python train.py --num_hidden_layers=9 --hidden_size=128 --num_attention_heads=4 --num_key_value_heads=4 --head_dim=32 --intermediate_size=512 --vocab_size=8192 --hidden_act="gelu" --norm="layernorm" --norm_place="pre" --norm_eps=1e-05 --positions="learned+rope" --rope_theta=10000.0 --rope_fraction=0.25 --qk_norm=false --attn_scale=0.177 --bias="all" --tie_word_embeddings=false --parallel_block=true --init="trunc" --init_std_qkv=0.0413 --init_std_o=0.0 --init_std_up=0.0413 --init_std_down=0.0 --optimizer="adam_atan2" --learning_rate=0.00161 --beta1=0.9 --beta2=0.98 --weight_decay=0.047 --lr_head=0.00765 --max_grad_norm=1.0 --warmup_steps=309 --schedule="wsd" --decay_fraction=0.711 --decay_shape="linear" --final_lr_fraction=0.0 --batch_tokens=16384 --max_seq_len=768 --doc_mask=true --train_tokens=185000000 --max_steps=11292 --dataset="wikipedia_en"
Each number is 128 + 24 x the weight over the matrix's rms, rounded and kept within 0 to 255. Layers, rows and columns count from 0. Numbers have three digits each.

# layer 5 MLP up, 512x128, rms 0.156, rows 214-268, columns 0-127
141123141134129067112168128099136142098144093150093111135111165125156130148133132147110134084104144124114163103131134084175092105111128147155171121137099157127106141139145095112106105133113138170134153159152115155141159138126107103152119131153127140085109062133112135095134180149162128153116120145180123133183116113118118110135145140117118149110132086121153146113144125134128128093135
103139120148092148157110092110135147137094130146119161131131138112094111149122122112126148148133100117122116111169142161092121131143101137094152088093138135132103126112105160111122133117083128117155147147118139140124097106162142133146102153118155119118125105111147121173146146125135129126147168071147088142099158124160144097087132139133094130160136092193131159155099123138153162083148
132114149147140110125120161159134101161145135128125106176135113144132125123081156156110162097115120194136142133096096142135140143144137187134158118107115138118147138085129074122136119168099121131135122102134159129135124094129109133156107119108147171102132131087107104135134108150156124120137131106114107087140153138123133128148161124092130141153129120159154147150113137115123113123136
119150092150137135188106089170154124109147111121151108112130169159125091103110123155126165126113170095169123164113144096170123128152131123119128132154113118162128140127177085103114118159166124120157124137142125107133153152134128103134135132154157123139115116111125105113133074120139105127140103087171079107127120129122141123124141157157146096134143091137145143105100138130129183129094
108104136158119115155118115128084124132092140141106134132109112156127114104132151095163149063120161103108114150124157048138136096119114134089138116151115094156118150115116105105112120105149126148134142124155134136128130118183165147091119086145129133165169158131125086129137146136113103126123116112180136131125113115118139125169166170153121131134146116145166113119124145155113150111131
153112151143153132128137098139152102088108116125078133177156144131103102075169113136095148107167116150136089155121116130088120133156137123152145136146130091141145173152145142147114102108133120120140123166105100144118156111156147124129137145062153126179154123093093110119155083156118143110135132103165148092120023158149144124153141135129104133208143111141169172108118112138142105109114
109121125151140142158131119137149118134139163104131103152120104150128097106134127139137113119138134080147093145161095124141098100147154117085106103149093145137148151106122120137106144147124130076121106127132121118135101108123200088165110117123134133140131139140151137124137169107112106125098113092121115113141090130160130119149112124137099116141132127114158119102134146138123192112115
151116140148105154123143090126092122156121123133139106127107118130138138142128092154174142102101109151168141134119114110116117112102125132138142094125092130134122132092120085117147100116113119129146141101113162130090169159141126134085117120150089141122133102110071137119110145126144152193149172110132157151183107143132102114103138142140132167133106076147161139159097136105155118104158
114097111152120121132121122135138131115139126089102093183150155090148113117123125135163124116133114112157096126128090153132129151143124150105100126123153132122143144119133134127151114156111118112164102095107152106121162123155144098124129105134163139144084119107112099096099123129110099154147152125122152102132123164147111107140133110134185169150127144112117151150121103154107130124115
168124140129089112104152123102097144137133110122129132146072138130138139163106150153120130182120109165146123137147118095127131086128123145136112093129108158100126130138115161131123091118094145111152139147138117117103134124135197090146126128083147154150103114102108129113145151092122114147142194128110149117124089116127118139124110128132145140147135122111122131143145141113162138132130
138116126132080108133122120153133145160129125100121094123135137074150119169142151147151129141101131091143121110127117108136122140122115102086113128148122126142116105135136151138139153113144109088140116125164153177148128123134130139140108128142095147141134158110114120107112150117159147134139108158139110146129137147104088104127119153121143075106127124132169107118090134123155139143140
117111162176127111117146135127073119154105092132126107129156174133130105181145153186115146116105099097111076176110124100079139160144134108105129127146113148112157158153134130105126072127146104148119109106116116110144149143123125120136118179141109142133066094128144051134097120101168134149118132087134159062122154089155157132104134130144166113121146134168166172104087135125120162119158
148121130144077151167113073123129137104158143134132125121174127169079108100125135131146126124092116078093096151151137078114113128148116107109127103130107131137165105110098159107093150112133138117160119117118118154136172147122158117135106142172116148137120123111131088104133132144112101155110155103117133113106124122192150145114071144134106127141155130146126122175098131165168193128128
143127099090067159153145099153130110116104109123103137127140145141096130104125104145170146092134097123137129074122143151144091127122126103148120125178112122117111112106108142133168118123125115143089142180149121169143106152136125154096106155124111128140109134100127139129130164157085112105113128116115139110187128112125121146136108154204175144119166109109133160103168170154110143126093
116101152138146159163135106143090119141168141117125128131105097130117100140122122135141150129137149113112128117173159126112133137146152138098138098103118102106175136132150147128084114138148140132176185121116121119155118160117141098115116109128131121141128143117102159117128133082151136175100092109160091122144099125124120120150113120084116116164134141125109148137098145116105144100089
088134117117122154097133117130095132135129106101121120145128156141109133146136124140120169134153092120127129133138125169057141168158121131137132116121112134154161128057136123132174114113123140090148155114125124133121141131152124119126105156137088139121115162125118100130163140126146159099089097115178169132166129123094179114156120170090136113111144077105119135127118165169139103093109
112109139179116098131150125185079135191142148131105139135150149127100138158122087146105171111106093132158160130102142115092121109101125105101138137105107134124177174118124120091144088118135095142106157098138148099111109152122125113134110171117125116162136148106098133148155104126164162122117126139144130151098139148150136103125124148135175163134163118118109123177144134110116092127110
074080136167135098196129130128137149096082149122095138142146139118082104145103087120100115083143117140137112146089148173148103154156151139067130137130128106133136178137115124141154124147085104145139124118114153107115094124126154122141122149123116112185144115132145129129145136091141141133147140093123103119151146131136191144103146130176110132125134132147127122128071176131080129119111
098099118179068070070130076196094130173062092080151104133072092065160168107120174168201222065077124122123089170182132151099158172158131081134078122060130147177166076048209186085192089209089147132169186159103237046065131171154064120047054139087050180153153178157012031151188151133191126154170105123191122126110095148092211132069131180124091143098091079149161163150113167222072149033068
106129152136095085095139083172081188142073074133151140139085074071132161125061133190203222112062090103107137149157163135101144154157131083139122116070111115181178096075156220107140115180046132118158171133071215065108111183170079089092097141108047158181132174145035088161189128126139169158149153100151103096145133191122152123084154174111134111093108051175139154168118177195096147017088
085142183145107144137138145105099096145079054080088143120146092128120124111119131123152117138100144116145127118108136112125115106159119128134161086200134130119124128100137155158144119101109131120174148198106147101116122117121117085112136126130098131131161109091121132107157114174128160128150124144155127123104078105167134142163162161161124130145122099122124152136121139153127114127137
112115156144097169138177105148095181162087138122127157116122082079112120123127147137128102132127133064118123174160178093110125146134138131151131106113114110143151145064175169144116123113105146101156112108104142122134139177140155095141119113150112115150137170120126123129118099143136133137095129149139125116156148115113163101122118127150113084116106084152133103124136134184146118117105
132126148135119141113128128137127120131100118157120144135138129126102110106109126116129126109114101139154135140148137149108148138129115138099151119129157135176182152137138175154115134106121117123140091118070142154111126148152127138097065111160164141135121138123137139133114099106158166091115121133105187129149149128128128116108107102125099102124113148115097198114119132148138160097102
082118146141061127137144156121136099106133111184092167141151123134153102128105127125119148110079119102141102126087137101173143088151172117124153110162112132157121160109142142157180140158081056136128098128131160076116131131131190133121121170111152135105128147128125099150125118140073114109101128126138124095142125122142129153113117140137112138161112101168123157128140130122074144128158
131130118128127117142155119139128141148135092137113154105133113161114130110131123089162140121129123152147087121119123137123129127120142113157145091109140135128115153104130132112114127111096125138139121136096155107141147141174130147106123162091112115151162110126102115135120140161113114126107121148137114130150105126149107123145129128163122139155125114112105108157157146123120134092098
139138124170084123120177129113143144132106124132103181133100071136135113122122131142125153138104156133125101157127124128121120123142124102124134089160134099124084149104114123148108107069097128144124093143120143138148178132146116118114118142161178128157100139137136092145121144147123103155142133121108088142138157131149143079120129139118127146109112112107154140135126127146176116107082
106128112133146140135098136128140166157098120120123120133130111169121098127121128149146154136164139172170155113160164124123132117135122114139141140123149140136111124136140104154091114124132121077143150109126115101138105163163125132120111137095109135126115110146122093138083104148117125122112121095118163101139114121121143088168114155142130123148157151093138114158131126166145116098138
091172153181147150137136120196105125115099162150131124180112129130115133134106155150155137125114072147126133095129164109113112126135096145120125092087121103137151092053102127114116088133116118122093107143152149120110145148138136111133118138140106130108144123079116116081147111097151159115171162123132138136136193125200144163112123149098152121123146118076136161145121111140145143121162
129098133163083134132145078194108129151111106115143106116094136094105142107144145130141190143114150117185149121138150143088152083131138075126139088119146160149165122132171177076108130175150117089104152148144129102113084184109125149102100168129036117126116144133099102135137135146133147149093141106117139147127071131132125059102136156147141135103131098094150126190160115131146104089121
170131121134125048122171134135072060085123127171121132112143098151139136116091133145162142096117097157119138114137129139133142146129128104114144130133087128111171124107136164109156101172108119138124179087143162098123120153143117130127131127129116129119084138127098088131100148116137079147152172115121170112182136108150137133136142154165158140100131129127147135107165156129105112119138
126113115130106105129121167126089120118145146122119129148113150107141128119098127166135171141089128157169132132095160161141132106140120132116100117126140178125204102134109158116159156146136132107126140109136113091153115124097121133131130153076136137092146104122110121070128109146147115126121106131132099124115134110148137110118139144135146103126125148163122145110162116145163134128115
147118155109106099108127162135102133151153119141106151155121097139123128113108164160114171134095159136140137128115127187137136084127125141132104067136130138112139116132131138112144109136111119144167139126119123126111146136120150101153135112094160144118124136094083120119157106149153111141138141157126137121114121111154140107089122116140149164139113126174096109156143099140111123122149
083121138154131122157104072133092125153104147139138142155141107116085136084131146148138117154108107164111144102147139130120114136136137108110099124189130168145122131109129135119108119119161122120100121117098147143119094122187130144094088178149114148122107169112106141119175104129117130119051109097131136159167126130151142139098111136144140076115149126169145134136151179128118172098139
133115156166143131130138141146141113151151118104136095151164126131122098104091088126108116109167112112119116127159119145120100134126165134118101124119095097151114104124171162134128140124150094107156130074143146136120147111153122166133134095107118133165066151123125106114130108112107120163124113107124115127149127156105172151143163116159114130176188149136141108104102126141087145129129
077116126137105135139096123139113105146114126092104115123094110109115118143170148135130154135096112101120067117113106132072116119133090165069123130150143098145120123119146143146112132116129141120102156108111139164113152110170144059137093151109096155182152140124136132120166206124142168129154088145104139158116156151145129127163131131140144116162143135125112151106170116149136108150114
105145115133110106111187146127131105147134117144122141105150124130142119156099114162111103143109140103146151127150113119152127108122109114160129142143152173174134125150169103153160119130161123106114133173128142121129140130124112093152094153160088132109111101112124146108155137137134132147100129154145124109157164135133108134110105110128105096123139094173106128154130135156141139115130
126147165122126113154139143092104134176125073188147162123116117124109124134097138117134118150122138152148162102134141116148089109123106076118131132147111153164119094106119134142134115148147112119123166186116174154132094101121123137123107110127096136114138095112101116100154125120195137133086149151121104137126107111164135129117130129122120120138138154163148123133126178125089094112127
115108111152046119117113150140148085142111119158118157186148102139123098143144145137120110104118069092122127156125128110114134088128111147144170112144088125111103149066159134162150105125171132113118134143133138117098134159139135151117122117124140140175111143115135125130100111105140130122099109146174150166191113150113092128127138155139126099157122128128174114141140155119131189103136
131094121146146137128133103158147143106154124116095126127099139102127107139145159159133125103113145066171137161105130115131138097121108106160115132156112114116104133143175132174129140150135127106090118147099133103094162159193158085113123089135116121138105120134134095128133109100152111089128106084166173139100119190142138164113143173114111142233151117145137124133115118147143184091139
064097103187107061095122093189086139141090082121176098155032062065126174103065184178180214094077130161145104151183149189097153126166111099140093126077127156155176071078164167136159081186099143082160188130074214089045125196148086127075077117129044205161109149141033034153162117136162139154162127117174119130113136179111190137110146183121088105087097096161153148126157142248071140029097
139112158140115078119136134158117095151137147155118172134128147107097130104134106128103205083105170127122137144135143105126129084129091089127111123147128111117154126131144122149140129113130115143056114133136133123137124153112125066095109154138115124115140138092131104122106121113190106129109125144138088147141135134145144115131160168140128150169135160147150138136123136149157105126118
105113161149130119167105129121126127127139126114152143128130107150126126100128123110099085150121092112104106120172111109115133133112137131108127113145115153142123127109110136108186139153111113121126121155139142104107119128134149137150113174118083147125100135118133108139126173113131148117120152130103124120108127140133128166156136126106155119154140147110140169099169169120098082117133
123092141187142123112146163102120092134171125100128153158115127159124109141078126114085162121086118108119116163144154087121151128157133145145159098135133098116134152094165154126087128125091123144166126110159105096107163165149116106110142125097121120108128138129104105126131145088145127149127178148110117116152130163137133122123153151144125154142154071131149150139131116103116153137148
144108120138122127113153131148118112118144144167170151123134056131139103131105110186145139117133119156118128095113143118131127064147134141138113093150112156089130132108119119143134086155162123116128110121119167074137148165076143137116147070167155133091112136113130118109123087133094101124121136168158167129129160150162101141138128162158143146109140097138173119127116131141120133119136
110127113130078136107135089149128153151041104141104115153113129106124124151161143153160181086034102110128115133182093134130148139121067104121113103131129088150201112128141154102167120123097127121127171183130170124120138148158137096138111171106088133147136174125097130163151153133163151168083101094142116111185064113145145110103114155092148124137128123181111126157127155115091135081134
161095166144088139151130094181117149162108123142099099161121111151136117093167121162097141104146090083161090084173216126169130147106131093121108108184108131209161111110155111158121126149119124094148118158133131141124136118137138154118118162116129139109089137132085105098166120111114112123081092106124139131115123154131184112135150168183109087159122125157165109116139148119148144109080
135099141142109093105119151125097112125146139104096129141141184099149135117107105123132154133133163087100098144142113144155113133133135107099115142115062155136136151146157120174142138145116117117137117074145134111098137151132136092111125129105096141126130083119111097133128106147144094158134155137124149115152128158151093139135132131160092136153152146145128119127100148134119156125120
085136146150101063143122065180111181132102112147140153143089096098105130139128130149185164129101078059124065136177129106116148137160135024111101133128090101170188094120138215091161106208110139097147142095075185045111160177120096150078089144131091174171070159157058080123188153195138157130103177107172100134157123126119103145154162157145084125086140087171170114132130172196123165115087
076107131142131134107126138113082164181093110110120129143163112082098101119127136147155115106151126172134149104124150131152121119171131122106137104152125170128154111086125137134155153137137142105167114173080151155116083134158138129121116126138145148141141155076130136120156094129114122118118128149120166098179114117154126129084127110135114113154111125172124107124135112145108158097130
108109155122146128122117117141107117099117129144115143123180126115130108120152113159149101144127124098098129141136139101130115132126137147118142110143092125146137181141110139118094122085134142164145115093093113098124149144136163138098132075162150147148096139145133106141135105157107089112122132120145194111157153122131103106120133147151113137142127122132135123159089141109149134119142
110088093160131151124119155146084102164113102077122116131162158111097120119126105148190115085139082108128111150120082154133109108138161128096131133105125109125150152107137126164164113126144136100136136127140138093143140133136160124099134169102118119162129106104104176118137145125145154150148103144160123102132090138164135137113145130128132157148143144091156142172103159152106124125137
113089147133100114148118082107106174182116132126128084145118106124117122092132101167174110142113144122111141140127140106156136107158118101105096129130100144131124131153161127091138141121156140134132113092125120128113133138123135147125155137152097150153110138118095124142150125152155106184098138147126135134136123130134138110161126121114134104131151126116148105147132125140127159124142
137118192140139099147170135154109115139175129139109125121126118120112112135095151103141196108105129180108130122124149151125096144123105111099131056119118158126118145127104124120139096191111107105105156095150163119142144152138135127118092151120147125129119123124124131094112117111169095150094139155101139153134151119155121151102131121138123130113124153136107120172124123136131133120136
171097108135129091130152121137118071096125158196141152095120143135109105136116126191145177076178129148119151080128146126133138128155085104142163137119138122168138139090155130107134134170095088117117142153149147074092163130122114129144089083117154135116125140126140124101121110090132122146099128134122134140127132182143095123100124149131172128106169115180141117137071139155160133120144
143123153117135145124091129155130127102113129118142096162153106142123111149145143136139139123137095132100141094118126144125103154139163119102145138131124141135152109100129153109146111164094136124109098140121165138111114115155129151107079090131106132109138133118124121118115134136119118113098114114139159174160087152124119119137103130099132111113152117136140146159081164133139127087137
# layer 5 MLP down (transposed), 512x128, rms 0.139, rows 214-267, columns 0-127
123147106119109202148128170124133131114118120147120136154132099120107060120133119136150149137126140135128101129128139170114093049114123113132106117139142144138157133146107117131115104115151159100149125126113175123118146159136147119114136105092113134142165151123134102159118122108094138157120137147116159133122154119143126155133097108137100130154101124158140111121154141115100102144099
123123175129132126092092108143119108124127138073153125174132132151127116117156115166107110142106130124114188137110102155109117129137176153129158087075093137131111151170133147138137113123124134107125157131140135140082141154130127134126089121117109141158150128124091127136155137154097134129112101163129161124159112087165124123119093146102161147145125101090087129151162103108156116161107
102138130134112146166115127094121158114100152145115145097148101118108146142121130114154150136154115110117102118111108147146120158116120129123091111156141167146131122137119159127115132103128155113145120159126113138131120146120113110121118135145149100160137111089127132145132141086102128145094134126100143131142125158125136137143122147157116082132117124124123091113151141139127135140146
152111156122131117124118122101133120096146120128081115127120079156106135106175098113126149112103112152132126107117158134135082075144131127141138159127138154152141143160117137138131151134127132142104110110114133144125166143104136147136095108101108116060134134113084124126111164120137125191157112136104136113131133121180133097144165171137118170135126152129120071130153134130115138165111
134124104125101110109115121109136121125125139124152149146104143144132118099119158152160127136156138134138110124105120112151151150166101112108102126167167118132134145086143143109147131096154116119131142140139145111113102161125090100181173133132142122129161111134152136139115162093092132090171110131096112139080132103130120114129154097140142117107116119133121151127116101163120143124133
121137180150122120104146143122159137154106106133113138117144136102192106121139136089104117103102122145120153132119148170097120127148101130120147152186113132130125144115118127168165122088121111127158146119119123136163102125124166104105105111061116144185150163133190145128148142112139127106148134102124137094049088141116150123131155124095097121176120127158089109159119150081105162104125
161125121118125153119127157110093157131128105123108126106096144116150102159155124127135151103141079156104114119109129126133163131129132171146144142119149107169114116138127124149113118094156145146132166093108132106106151134135120111105114138098156116143140135124086150160129143152101114156154157159136121130163145154143134134114102103115117125097105134112146113124096149110129085084127
110121100121114115093129131122143137126107107152150167121148163112151200153114094163146126133125117139136124128133115100127143096094148119111129132143112128136114124129144141143114095099112110186131110134126151116168103134102056143123111127114140148163104144112149138084163124138165113145134081109112115132107128122132092091137130131136148185120138146083159161143134141156120129115117
104119125106077126147130124128126149135108119164100117118108149128140153143113149096148134148117116131145123114094095131145134097109153111116139121101143145132121114142128124118135137154100109132116123161156121115121104140116122153090132125162084114098167123082106132126118114141164122126123090111165133148110119124154127123145138103144131130077138133146160134139148162135135122154192
124131128166124099154101112154123123122126137130093122083161106175085093131160123120116141104141130124121139113152146137131156162113174108132140140105136081143165135134154120135116126130120102122113123123107145123112142178142140136135112121109140107127152123142138127147130152172118140120099094116122140122134149137111090099145136169137134134129140089132134125143115143138112122101109
120115141116119161124096152104148127096139128134142154125140121154103112121087142099154146119137121139139148125124146141102104127120123142163167128122136167083115160117130107091115133118125121141126100155123103111134112168114148138144179135116135106145152099105140150130143135121124130115124140117125142133103116153155126136106113145145112133136109126129135125114133118144081133123127
156124108176120148128113163165083124111071107100114149088144132119156123137145106142113108129143111094149143134117108114152075206070150123146096122152095154142127115129162073086120138115148123158159105122109111125127169124111087190107144155108140133129149101123134101111111148118167132164120127109121147087134157124148097119112143173144116113117175160092122094166122161124164168117157
154108152153147159156130129109118084119103138115104145102103152124149115131136105082134166131111132144161132117079083135120118148105154170134151118141141127105150097147137128157139100085145125129128135171132127123152164130164082119118102170097121105154136060176131131116109123130111154117164134149113132085124151146130113166117129168078150095106122121127108157145122135132134092114109
143180086140165120149100145124097111153129119141120171113101132107122121118059154129114133129133146159136145143118145152133139128153165090130116131149122110154119112115138114136140115176122139124136162110108123126116111106132135132149081125134162138093130133115141122104115100123147108113103124132166115128125131136152131140115126135087122119131090118121143135103150129099135128133139
091121152114120136090127148136161160140124121104127118137138115149120152113148135153109098166099119124117122120097119148131147165141150106123151133137111130128118102129133110157155162143111119112070132136106123118129105117113103106139112125115174144126115138127120114137157118125115162129101120145118156118139140091123140133096138133155135160118095097133150122131161085148155120141161
130103132138128138077114106141119134149149125113128084137132126129116255141110135132119127140097166120135142145125113129135108178152113124132147126127157108135107118113137100147112087141148122152094148143089137128131104128136089156120160132115115150117111095135104133119085119127140119142147151124128146102116112142159120104111141139126109126162154154137150113130117119144114125106098
144125133108117122127112125120111099087135113130082076128154132119130146148149139139131159113128132158096131129159104135118122135106135155096106152147142126118185140102138116105101147156090160152096127121158099150125143084101130173124124128098113140130127118141121115076127148157121182166152149128096118100118171155145088121131123122178107161115143176127113145150133118102102147113132
119144151160126168095116146138126130109094126113118108131112127129117116149132152095107083118121132180145146125154170076121142178111165091147118116161105157127139086153128129153115075137142131169138163117110142132085108144127141118131144149101127083117153127160145133112139086148135117172096072149157112131147142094161122149097123128113121139158157149112133134127131119146141085132088
115109136135122121056130095160141138148104104130168123120115143121143255125130101146154147136119134135128103134134129113117129164128146121128127127128120144155143134092142124096174113151099145130155143152099165108118121112125037111132118111091109119154114143123087110122140127108153149148137103118138125104134111128080138139116125143131126139128115122132128123120125143157123136123111
107117128124140119043119104138138154133125128150135124118119114106114255136125129127145133120102135130125141148128151134128129205137169109109116148122140125152109123105148144115151142170116147117147148133128131100095140123132050132102133112128088121148150146155106117140129116115134155146119126120123117110134118128082117152113116137122118137107089107125146123146140105150109120145119
120146115143123155116120077148135137142149116149117137096153128126135165132142144133125132145161113165086126135166154112163139108106152115134136141111126125159114137120141131098110142124165109131128132119148107142105111134160112056133125104111155116135125135122141154159144100124167111123107104112130108124099134121153148093085130131107130096140138131117130131086125133111169154105129
118147140163119132091137135119141120117135123150128173113112133137115255146124129104134156111139137097131125137125112129123108114129087124163123122127100113140112130094168118102160146094109155104099158157124099144111116156135066114108121114124138138121117150128107117135113106100146143136128128132116143121128137134092128114118155132135131114152085160119145138152149142153119150137112
152151144139114166090161129107119127110120121112153146144091098148107119143122125119123146128148137127120105137132130103118153087124119119139130160146117151106110130118157134124105124144113156109106117133110112174127143107133111129126125154117098108120148119111085126129138146128109145119147153097142135103081176151149144189126132095154130159123122136097112118110154140111097141156116
110151118084153128163112121167084122119114107116135119106103121146096130144129171134082098116150103110110152118130147069146137126159108115134121165098119134138137168100145168129162147128110118156139181131135137107136170122130109158107129098138088116140150161124111124103085126152124134118138146162169125136119154109152150100102105111113112135147166152092180142129126053130086153135148
127141098131119113083151133102136123132145150150131110110128107137146179104141123149115130129115130146120148115134122137133135154104115123129119134158157141123100087123132150113095173140118109123139116111150086136135123109088101122155129124152128117116133115136120142147134133126118108115133118114122125161120153117134119122132138125143131121115135125072166158088131139132148144159130
142117129145168148164122152113107126126129137137131126124121129129093131162140114110136126084141078137140152148139108126135135150140133111101135142141152159123175110153139121135151165133109122129109112139143125135142101130182126149128156119111135106093162129096124130134129121123129130119107101122107117102125096131147128153109122103109138125124128118133098099132133117128092146126142
111130117147133114141130159175115104113155144161119149110122141079146124143112134099146096121102133110116100125120092148139123141113106158104125126157151102085168124122119109095140135133138136130159159121104142140102117137132103176117125108133105108164140114171140183132110136141120090139132158134113099187133146163155131177125138123103146106100148108142124112138103158121131072110122
104061132122100112097137169111095137138135071090086126136145116106128146115142065116188109109141115160122074115139123096124104131131146149129144144104147116121137113131157106157172108141122146111124132123126150138157112127149117098125136121145152114150131123142093172119127137140150129100150116102130142162154184100129126092107163141169147147135129156151142083152136180075108125143111
122133129131131131047134135149099124136108115107133085134147119114071255142127103154143120139099116147129119136158135150117136111125116172107110138137114107158146107151138123147134097127155131095133135106127137130090136148091062114132138123105135140131093132111108134126089115122141159115123161138144130130119155109125147155098130110114123160134129155127122154132147161160122128113158
093132114102137121065125119116150134155125133097127147128103143127169199134112125153152119118105115129138161100168125119106140178122135125157159098141133119162142132110125137091138150105132153145145139114110139162113105129132095105132077154132118144102145134105119108104161155128141121121131112158115142120131077145112135132121118128116118135140091084146113126150111156127163090098121
125112131121127142087173098142146138144101098140131158096164113120119119152122135105127105142158139101098127097125112089137125084115114119144144138136123109138084163141146108134118071117108106156113127141124123145080147142132127123128128113160113141138090162138147134161123121145113120133154148128117137146147136122086136134131154141130109156125147126094133135142114140115139148149148
123150080158124160123136124142124119129121137080150129092150161115107166136143101094138115129154132117133130151135095082112110161130099125132142128123112136136142154135128128142104140116138133127133143108133117123156081125124135119135139140159104135109143110146129153109098171110096123150126157125121127136132107135128112120127118140139128132135135138097138132128104157125131145151122
137125174122114142077136160118126091116134131143106108117152088122158189102158102118117139092123164122184121131181110196139154148117127146126146136115107132169124112158127115133122126126128138096132148175107108109090121137133097103145126110104110150120132099147117132083128116190157141120120093173126118124098100104135145118118113182141109152148124143126127101096107117146092104161140
109133150094122136159144139131157118130126117133137133099158174133113128146160102118134139107156120119121108119139113093134136120105147176112148118138103105143165087144120140136131100111087124155112090106131154121121128147142140150143068148125116150143130133141152110111135063132156173149150136154136101143128081162150124111135143113121102130145170138092119135119111124102120124123110
125110102112075120146133117124134139133132195157104150133119084112148087139082109163121116115154131139100127083128124132136106127134116097159105148137145157091131147144148123082125144123121124144162152134126179171109105166146154116116143113133164142093122081141124144162106124118096114160141138084142118148127111129146138153124137107156066124121111154140135111114127125118115115122178
119102111126118155127128154152123157118123133102120125135130163138088109126125150105154120143108130117136142161122132091131152138102126127123110137116084131081111127088118116159106105114106116114142109132125113139125099139125122147146145114129161095162147138139164135130110169128142148138111121141127137145137093074135143157103157124117158143100127169136152118117133146110115174141108
101120128111134122190119140123096112122130141144109117095168138124137148150115145151102158125156091101129120112148104122122147097064152184153156113083138144120127120126158159110103114130125140160145125141115148144130120133142113111121106120126123138133143173134111161107153137181135117111154109113147181143108123089182095131087106149134152100080160116117101163102126127105098136122108
135103145098082129131132108140149132131136144152126143087134128116119136175143166104120132159171153098098158159129121127155090143166118141145098088111094121112106144194120131098125126098113149149128118083154129182190117126145083133135136164114112128088118127135111091136122092158085147125099114116117152126091130138157100101140122178100111105140116141168129148112103128159115140141124
126119168099152152109116121123116108131114111144123153119155085152120171119175051109129164103146149119093141108145172129143115123157115113135147086130103161126144148137113147124141137135113135141141111084181128145161111117102108128151104153115140153174120129083120112097125156172124126126139146169134131092142119064156137105104110130148124112105112145133073179169118055090136090182102
128099117114136127042125115157159148132110126159159127125107106113143255106107140113160147130103141143133124153131137151101138129143156122126125164131130116153119112082153128121130138165098152105161122148123158086108135124126038147114115112098102120144120142172116096135119125102128142163156125117135127108124117132080116141146126157094138142109116120148133113143124122173110109103105
109111108130133129151132097121133123117149148152087125124108109142164168139111123150154127118145121125113102090151139110148107175143118150117139118124105103169137125161131085141154122146088111129124123095137109188148158124145091151126163125141114111118131129141154108115112133153102105128165102112114164112144112166122142158114169099170076138101173107113131108143084125124159114119134
169121116134141154137133114145115125122108115117113103128163149108128151126098117158113131097131143142122124104137129125131147136133141130148100117133168124156139139156136116125141139094155127120131099105132139135127109164143111134139129107125143131093105116139124107113144133114127110145113102153129112137155168103102149126108125114114098134185149125148133156129113114119140118098101
129125088122152100132110104091154110143094157088153144130147129108111089154118144095141112145126120144146128142119135166111155178122128133131142155115118142115077134100151147118131086143156117115108103168149136161127145122143136156159121120137110136127182138145148142124124122128089161143111116154131129121161088085081124104118118133106084165105129151147112144135096138161141131102124
090133115124143088218096101136087091128152143136127152132147075148080088161147152091089132141096131141167140124129101147121153177135140116055118131102168132138140133109139102128130168110149132100172128137136115134131143110164135107136112146113138134104152132106147092151122091126097128171080121143134116123157141120136147132161154162135135125128132127146166101088148122115123125121154
123096155124134121115163117164092138139114104130135093100097141110087255139149101113144132120105118127114110124149144120076106162122151127075160122129071175160156143134133183098131111142137119134151146141105130132073108131143083144103101112123104104160155144142136130123155130132135129124134134147126168135144072120144141121143102153167131130112115116079158152157144113146130140132106
126123112074135111127079182125168141090120155145142171135106123115127103117108176146098159074149086154151090111126165193151162118111161147138082134141149215116157092091117114135118134108154151066134126154094142102187101124112126083139146136140138130107163104155135109084112116148173093116133114116168064142104127136158152134183079104138125119141133122143132144112094135101087179149096
103129125140131163138131135113143116138152139089104153123080104143128089126148137133135088121117098163130118119114115182130141134127131112146140114122130125136136117139151116097123101138146142154118157158117120138116121134148116138140145121152138105132141156140119152124125124168116135109099169118109121095100151122139098115105128111112147145133134071079161135160142138121121119134126
132079126101094093023148150174151119149108130119212135138122096133160255141103165105169150142127163145122130144114132175085120128148165132162093118134142149131091091068145101145155175120095137083120099156110127104123137151114080133146161120143122126127117094160140148111136160099125148108148164129140109105126140149058088129121157140079152177116081114148136146104139107131111093115117
124120122096132131134135140140105111107137118147095167115120113144150148117092122161161143117146127113110098131154098155108154107116097146091176165090102089113137156131145134139111141144116112123131165131146133148084160140094116094132150132101113125136147122128146088102130099119135137175114117109137132140137125117152147081157134144149130153149161106161145160101125152126084065138154
149103154121119159099150134088103147149101152135128144130101128115144155150101114140113131127116096113137119123123139132137159132114114156136135125136141154116106115124102140156136137126133127121110153157136119173130130131130105111116134134113121137113129130125114104109165165148123159132135121152102095130115144093102120130158147130134141107111125118141121130093137105148112134120093
177136127134077139141155115133133147127144191154101112125124126136166139143117105142113127148155130171116105103143133116119125111086154131121137148130096107146106156100151151180131115114101133129127111124138105088119110167119106116138121112105172155123116144155090102088112120145152149125133118109129131135128101124137128145100088137142139125143122123122141117134088122132131134131126
109122101147107113116111156132146099101148105102118169128125140149129138153126116093129144120111140158151110114121124133121133157142146146127125116152136115133128143082099110168157143126104113140167134134164144129124133113126122126139106134136140099108153112164147111134083117077141128094099131124131164155136114144106115148112132102122125147102104128141143147104133150141129093118159
120134147146126118130128162093113099128103111140160186156119125123101103165111142111158138104175105176183141077154108149106095110120139165117104084073134137138095120095084127106128129128119130129148148152176130100163127129099150131114115120137146136147117125092136120080128137110150164165179104112132128154124108148143115121107101131115146180120111094135093102130142152115145157117148
114159145111176127151086109089158168171124137192081157100129090167135079086116142118127166110163107143109136092174132140103096111105116158122110157123152126182140090114111091136097185138139110159154156158110159107176104110091149146150142116140088128107139159098115110122109116103156118080125096089140107089086097102167138146131090110146151116200141177162137092127088119164149133132138